{"num_hidden_layers": 15, "hidden_size": 160, "num_attention_heads": 5, "num_key_value_heads": 5, "head_dim": 32, "intermediate_size": 640, "vocab_size": 2048, "hidden_act": "squared_relu", "norm": "layernorm", "norm_place": "pre", "norm_eps": 1e-05, "positions": "rope", "rope_theta": 10000.0, "rope_fraction": 0.5, "qk_norm": false, "attn_scale": 0.177, "bias": "none", "tie_word_embeddings": true, "parallel_block": false, "init": "normal", "init_std_qkv": 0.0472, "init_std_o": 0.0, "init_std_up": 0.0472, "init_std_down": 0.0, "optimizer": "muon_variant", "learning_rate": 0.00257, "lr_mult_o": 0.636, "beta1": 0.93, "lr_head": 0.00539, "max_grad_norm": 2.0, "warmup_steps": 200, "schedule": "cos", "final_lr_fraction": 0.1, "batch_tokens": 16384, "max_seq_len": 256, "doc_mask": true, "train_tokens": 135200000, "max_steps": 8252, "dataset": "wikipedia_en"}
Each number is 128 + 32 x the weight over the matrix's rms, rounded and kept within 0 to 255. Layers, rows and columns count from 0. Numbers have three digits each.

# layer 9 attention value, 160x160, rms 0.102, rows 0-159, columns 0-39
155195105095105142207102157177100136079087164192079167154126151109167102213085178164155104065125170104114115154114188122
179127050087098115108086124122097124168110149115175110074170142142138134093182121091139108116054144134053155192175151046
196114135133169123147212114157136142126086054139066107185146034145098094179131171100131158130116187199174085094111123137
089133193078119181172139132178158178088110240125160140192159084162100100124118069084144182108077126143180045157000091101
120076108043125083160139169094141066121112135170081124142105055133128115134111183089141068036127122121195082140104139148
127115132083125139090104087114094146148116103126106126081140182143078117047084190131128188039120132166131213107003152147
204107076124067141045167141129191136195149132194147102197212128172124110192123151164113132129078098106088086188091125107
131067154146138112111095095100053099119149141086133035100071124210161088089088103183103049144197062129128054101064142114
109086130111122192000116112061165129204125088148108223173121113062132155040181155193139115119203154147154058114160070126
098145108055081151135044117080119133103107181117161126120122127147117103085093172045151093130158094065158116111114107172
086100163117118103177145154108007175177133103128168162124127168169094161074217201218153105161080100133111120151087116171
138128101173114186141104101122147147236079073092105188177142032061097044083043081135138069134099188178155120106108153201
048112105172123108125189163199076068112131183108106120088164112137075206119120145095142075164111112038172147157099152110
123120188156168094148172124175108098151182062122145176096091153125069199071101098134171129107082111144198124145109140127
158170142135095104184018129121184114182094130092158103173149133112121069183124110106047161107177060086150166138068134126
122117135069160165175100107129104150107122141130162139009110105177095103143057125092085154205087162129080147119101058082
127098159148219138110133134100060101171130169097105143108078160109067102095084095120086095193081150073181206108140120074
169049043154137062052131171177150127153128162153166137179139194130160160121120158130184192172229091079122131105164214201
089113156092153115171126190117146140160104111139255058105116199093219063157169156169150183083103113080089070121107191150
151126071157120152144112219187094122048091124095143133104159080135062097108115166115076046153158141177161150198162146224
100119212128166170199102159113118075139100106096209123110116118121103175073106169156050141130171098141151089153182184072
093086134167072123169108059215155062134144081178057173182247163171146083084108198166164194155060081140112120072117160116
064038081075103086101156155165049176107114098136124143123092159151221107151092161163060165176100175174176190134156082142
153143146176123115133105050071082109094106112200093130143244121143121131099222111149121124172112064108136137194142204138
169180104103106182094131073119073079008102056005101141171151098159142031138140170166089160194162211028195105096096139139
174080150112171116183201129079027168185185188103157201204175205132117147183099163165109077131128109158149189089057125080
147104098128150153142162076105135160099144083209094164132123089096158130116094114215125194115053120029113107058112255061
164120155182149105142122083189039085199080102142190092081128138111059072161101109156136167205120095100122189148080100187
043099079191126135071075151143074160044141154110095135175155210174149153055090130122200171093243049078212155136157077142
139173112077107181134037076132044201097185092158103168189070147090089077144156161197112115154154137171118133045106063165
162117224172133104158185109230103072147065157151064113118179156226156183088164124176169165017137135136056117134050134162
112094126122157168227151120167170156093104059099156023158128217102144085060147103095141151111085126186066158027157162160
063141144112107109096159145135140091101158124112143098113126124154139153146140068104144136149105125151117143060154141155
131111127185114105137108177156107131117132131040097159120129142107181139163118153129123111168161165195150148088182165164
156134171106151114154183163155118112093135170214087129153139155137133121160151142085135122190162157131106119149106108155
169109112052151158165135130132138107184134100130115125172108130149156155201118126157151164107094157131163130103118100123
171147167072116157096084129117185132108121157104116159146131105096101146141144159115087187133129132163139112123146137140
123177117140122128149122164144078121139125129121137149133103174153071221091154174113111119121101102152169148129167098101
154097085149163108143110116179112170090132124125115176124099131122102131115142151131121111149141140137137117107196128184
125130145109130123065130088107136092174136088084085100094081090129104122152118139144138096157165130080105108165146072119
109145161163112117095159155134140100123121156097130128107139107139130155153119116125118096095117128142162117094204069129
122134089170114184087162081134154119169093098199171133121127102133101141177094131123194124083081068192144179122128123158
160137131141130120140122137120104120123147086076110136138119140121212132138103128114138125114114140148156130170114086133
094132117127140114129123093105112112102151151188127123109131111126114104126100073153132131161121144093166135103189162106
097152122120090160152107128153116085136144167195121113105087106116161199096143073174145123135104136127154119109147141111
102118077125127123170137096111083150102088158081183147154141110158150135155139137126125153155163144088129199197159080167
165120132126167157084121112139156129150095072106080140065088101129168103112105102134158102147162101134128103110150172120
157148191152140124108155114145103127174129102147117119143174155162161095082132092117141112137147124116116126117114109107
086120133075143171114155120099131114083126136153160158158169139103140147119096154126111073149134132110149132120093096161
150148034115149163147039179090115145087108157135155139123089158129098157102143101185092129116150126135175085125209150141
151169118159109114162128135134119165054118167074132115165122127104119148141145099099087159167117108126160152177156170124
086143126125120123154109124185140122099186153119101084167113140126125117093130080135162155099157161054121123157124134163
080076140078098120135141067139157122080125108143064076163126128083107126097095137092112086098094184101167099134106153115
120142131152114132093141153083131123171119127125121130134140146133142130039129101103116127125171130121101086156114111190
121094127128099129135108117105127089133173129120125136142147092138102118098130107151175112122131184173108157081123140162
149138068132082148142126145163109156172139138115108086117103114101175148122117098150095142135129073141145141141177097084
086169146113156111137132176139125150119096118110114095121080113137116097152100181114095138105162143120120098144103137104
141107046138163130206096068146164138135088138140166179123113152132142130122092147065128105151159113126113153072139155132
063151149150164100104159145183131141070133152137104126125170129154112146082092107144129175141124161111141125140165104141
153130081083113135120103111136129112155134131150127134160175152097163092143162160107154077153116076137135105046134120168
189153155129193114212130139125150124162079088076129132102148122142198101123094106096127133103155158117153141173090133121
116135129152140129173172126094095125110148071090080137136131099158151136168097141105134139131139090144117123091146082137
170114175194161166120115146138102132116159116171120184047120151116102161105130148157089156101115094135097175158184048082
138082150189079127172126198119049121115088182087135129179126206088093163157213135144147121100101191134153151164072130139
131129161152139129137167120107123114142169136127106114137159151078120125120125189165093146119146123163138154167133099150
129085153122140119138111120136132120136123133074146118161094132138142093138155110087149088064175103120116119158110139117
122149140165148105179154099128165120124152137131153159122114116110122124179124112116097127130153115109127103121116159113
083128118131151152141095132136140188133143120130150109144144107153101149127098120115115133129142135141177153138148081133
188157134087114105120099121137125192087164093098189133155110130112129116137118113104113089126087108118210185139170111154
162164144075171131137122124118124155129103168172136140136187145163145103135107121124108138138125144131126087107166121111
119142141163136112156095081126171155111188107101137114122116116127120107134083123122096179113132157123171138128121129112
122106144123095135158153156114138174114137145108143163106122128118130097128090164116149191112153138161089124097164114124
153161090098133178107125111117157117159108152148110092110120080072145180142132117068154166131141132147152148136140133094
179135132112139116153134156084123111161118136127163108137118153124092118129126118148150103144126203128126175143136132123
130149111157120101099159137127137121140136142156114109127164142130175109116090152118058104126123128121157103075176136135
104130140153143119155121097116094134079115149142129135157107129141100120134108148130095131123154111167132138159148135209
105095119074104157092133107118057144147127134094115166089144106126104189166128126106187111139115161174094113172157151121
130120076125121105136083096124097154111157124117139123081170116162088108113112122148077142086131140131126120125105110108
098098102102135180146128147111144167151148117126109140101107116141116111106137115156171101119138109103133174103105159171
133107155150121108125166116149076087104101159148162119141090122092108113151143138124068121125134120173107127126142189156
134123107091142147149083159126099099101151103158065145129074212132138181123147206107138150129082124134157146161126062143
134110136130129192171119118069147103117129091176084144135129094132153154154136088119124133143190095147118114150154131097
117091118120120088127165100132113152152115096155148118105106102157172145089135120133103132121151167130154094163100149147
133088154130097145129147152118126212090160127100153137105135122097129126133144121084152120141112144076095130172108114186
130121131143131103136090140141167133139164147123126141100160142129113125128072146125173169116137092117155130128137125116
150149148179118110137176158158101136134121136179170117138126159175117144102148099101107145112160142119209134132129116181
093129135126084125114139090154153153144153115176113096137096154144079150180124137125137136124143140176115121120111169128
118150139138128128137133161134151143127117104129157101126138110120086096118138087097114133124137152128166112158131153158
130150144104127149150146157122140157109113110134120119096124083128094148118121084169142164158163138095121210147183183134
147125134148146158128139136138117147124145145154114092118109125116146150138120109166133158135115118132145127150124113114
137066152122156141132145133126136172128139107140111107077151159112134102108133111088112152105060129118146109144141151189
077122135146087100110118116092104112095096152095129117103130167134129120103152104140118130144143161113157118147110105136
135156116163129101106111133172174129124126124121122117092136089162151137109152124133152118127103155132152115140133100130
114101134120134131164155133130103132097120160103110104162118091135048124099143116089121149106149125120115169130118092146
128102124105118116169141179171110155155181161140134056116143136130159153086119101162138120096158121150123152119140122095
148173122129095103109133091120153092094120125072141140103152109134117161139162109142123129102096118180131141094163100103
161144110123116128120107132118099128111128112158093111113095127085112098149090118206114062108093140133121143107154086136
060136144159146157126105132143092100133172150159147118104134079117111130146094121148138111105111151121146152132092092095
116105151112183111102145053154093148086147162155130127091115121098149109143125102142107110124170140117153171093083133069
176151126137073144127135172140144114139128137165136154093134135114083053123155112089117105105105079124132113140107138146
148115068092144135105163099203157119103121131107103116149147162126119101146124104135178147160127146154070101134126216171
169144114136115092072146097137187143102160129183143085134114122115104130134119097149166105094142131129072133133159171124
134013137120105161120126148119144112159138106206125126108118106123111153127149112141168067121118105146183077141168098127
117104132121066140135116084105149152128143125101141124051063142168106103130151200081121140143190107156147090181141124100
138119127116134115111170120149165131106131136125149165144099136117134138087126112158154079167116067187096189169139201159
156146115141133112140193099101135161118152144134129097118187148134111090132126103164146142140129120076066093118174107194
150066148125127144122110133115101100092096084092138183080150139141115131125134099073118145108125162121123147153153068151
117119133080117160152144135191149149109071117117107160149157125124150135174146127212161100103115101083073120185153126121
171142175076169122097117136128119137138121138103155098141105130104075117118129118137103086115166059132128110164151119097
189114123152066139157129131113085152149129127153159119102098120118160192115106139080130168068129111155125177098132153165
146106091148068143110107113121102121099148147113167090137110118133108097128164146127131138118108120083118108060173113120
129146099157093144182087152182120121197137126150125137070130092116084126115131078104137100105126168101116161092156095116
111109144133110120140127153214082153159133132118146139149139080125100113129157104116101085105202099091114161140095109114
150110132141136125180125167135110124116135152099158144102162128103103181165145099126139139108085039095151124128128104145
108137148178120140084143120099141078102171106166102115130073059103146155168145157119114107129067159125140150043136155114
075116164140111173183130176153060107130091216162217114117141083143081035180140129096107166045081135108165121085144068180
108130171141175085153163104120113144149151107133133118184135141179124161132115128091172064141120115128150131144134160139
109101124101107123125203132173152100112068136104056138130144137095086127169095133159072107104127125168135118124153079146
109145141147103111175044151139136063105141110120165171092070122142118097088097084095155089091157106100104130115157163115
185174139086151129139188178150122141099143133131111120137103140140111098121161119232125145142151187135106097164135142114
144073108099117109161143109169173171148144130124064108096144119118089170091119141156061064146075110135114158149141125161
167137176158121080107121125112148115128171182129121146094095173105090147097117179164089156147119128101103111126124166107
065120142146129121135153137146097160125108136157157125153157097112083125137096163097121093117105181107132130095122089146
160043119111135122142140123124147148118155098077109119088128146113079118131127144122076150128113147195180200204125153098
174110104134107078110102177141133132124125097156106170127159142173159095106132110131115129131142166143127137070099136137
151078081133141127119142110141164124103118126112170159107094151093186166119115140128112106112148166123142153159140135168
112102164158162101138159087185129124086109099130096135156132137128087180097089116110108107111139165180087156093130123167
120083171134096152133087120130143111114090182118127129135126144084141139133100159113140164171100160063170101110134154108
170163170125118067159103152128144163193183143156098138134122139143115106143111113158130086141140088145159126117175138079
148146128129119131116142152099134145142136194118104105112114123112131138120091115125126085147140051118083139158143116169
100139130077162077182127106128116122081119190097106092122120167178137094098114136146104192091137104111120159100092121118
134085097127130181151106136174173139084108124180065170111135127082138106093128101167121114226107115159150174092136110163
122170145126116138164163117133113124127088171041115134140103132133140128102106112110132099131151137092190133121127088110
150152120175167103110145080163105138145111115093167081164096180089155119155126108113120168127087162088089120106169160159
173105091148135092168105101127131107138177182184110162132081139139073127114121130086095125154173116132194094093113121106
094112119174173166095164092124111107147122185127109139116136101121131168109116100119071159158089154146112124126140155180
106090100130072090146218122099144109112119118076142159142152209123161145138118076131144139135123127138070108099101139115
146123139174159096112116142133129115170124143136118121121162127125150086111143132026127142122122097095091121117083104162
081135104152118129123150081135136132175111145081141104112076167173133136156140117124109137103120117152120110139123133121
142148117171099122133118120114203099117081130111153139129110175131116200149102071125174157119144109098100085171162113145
106167124116132102087166133120125128126138119123152163127181130114077107123237181112088151092146116151144073110099150120
112148113137144110092142071105115124080089124110147163073110131136110175187091217136102102063118142156108167137151139121
142138170103089106106106114110139128062085158102131175137135109108150164145146129153119148084119104165147083137110101122
182138093113071175117186125064123121086175050144140068113103086167088099166143120190182099105080161121160136137124137110
193101142070088101138158156090112105145157116112082211121146145140132162096118180103124073101141119097149133116152118134
150142105119156134092160182172163144117145103118059110160138081095144160089140087128132067131134132167159111133142123179
147157131099118196121098155125068152112128112119100134093109129128168164112166138120167118157118140073163141098127118162
143110187116118107135123103112160126168132160099106150107110129157101188103157150168087136108137110109100151067122128194
123119086122103120124142116084117125101135069119136161096130187120153156112084140087166145133180133093129169157081221151
153160105089115099119109112152145083182155096120191109154148155129125176113140131104110162135122119186189122123168095084
095122234118118131144101098102094116069134077178126223139176120137107164105143087103075120150150137127153134130154109152
076088131083116141118114099156133129121107135128181089109157119103163140100131100099111137203103128103082080092104124195
103111151088085115121137156105144143126149141167092139127125094128104085142149087117100149128168125106090172143131134116
076126139178119173064122171138103099129104132112126056122093140159158142123123131124074136123098092155044124122106081175
113181176113115116127149103111175126149137097133194092086137103131123136136111065154162116162101119144114137172099144086
097066138186153100132100167129139149175154136186142123090174119132134103129114069208171152123109149101127162184113119112
151090101078137144110126143081114172208185156106097093123139101162164140086130146111192090138162117132138106151148076079
089153054128109155135100127136141136142131078125105115091136089153134079133087150076119170193081108127138105123157112171
071084135093133117086148166132140140156147087162145127115121138158116118112114113098133100161155154113100078140161149111
145120128147141150123094112144114106143133074111143130145120054163118178160135152147100151112142135095147094089078124123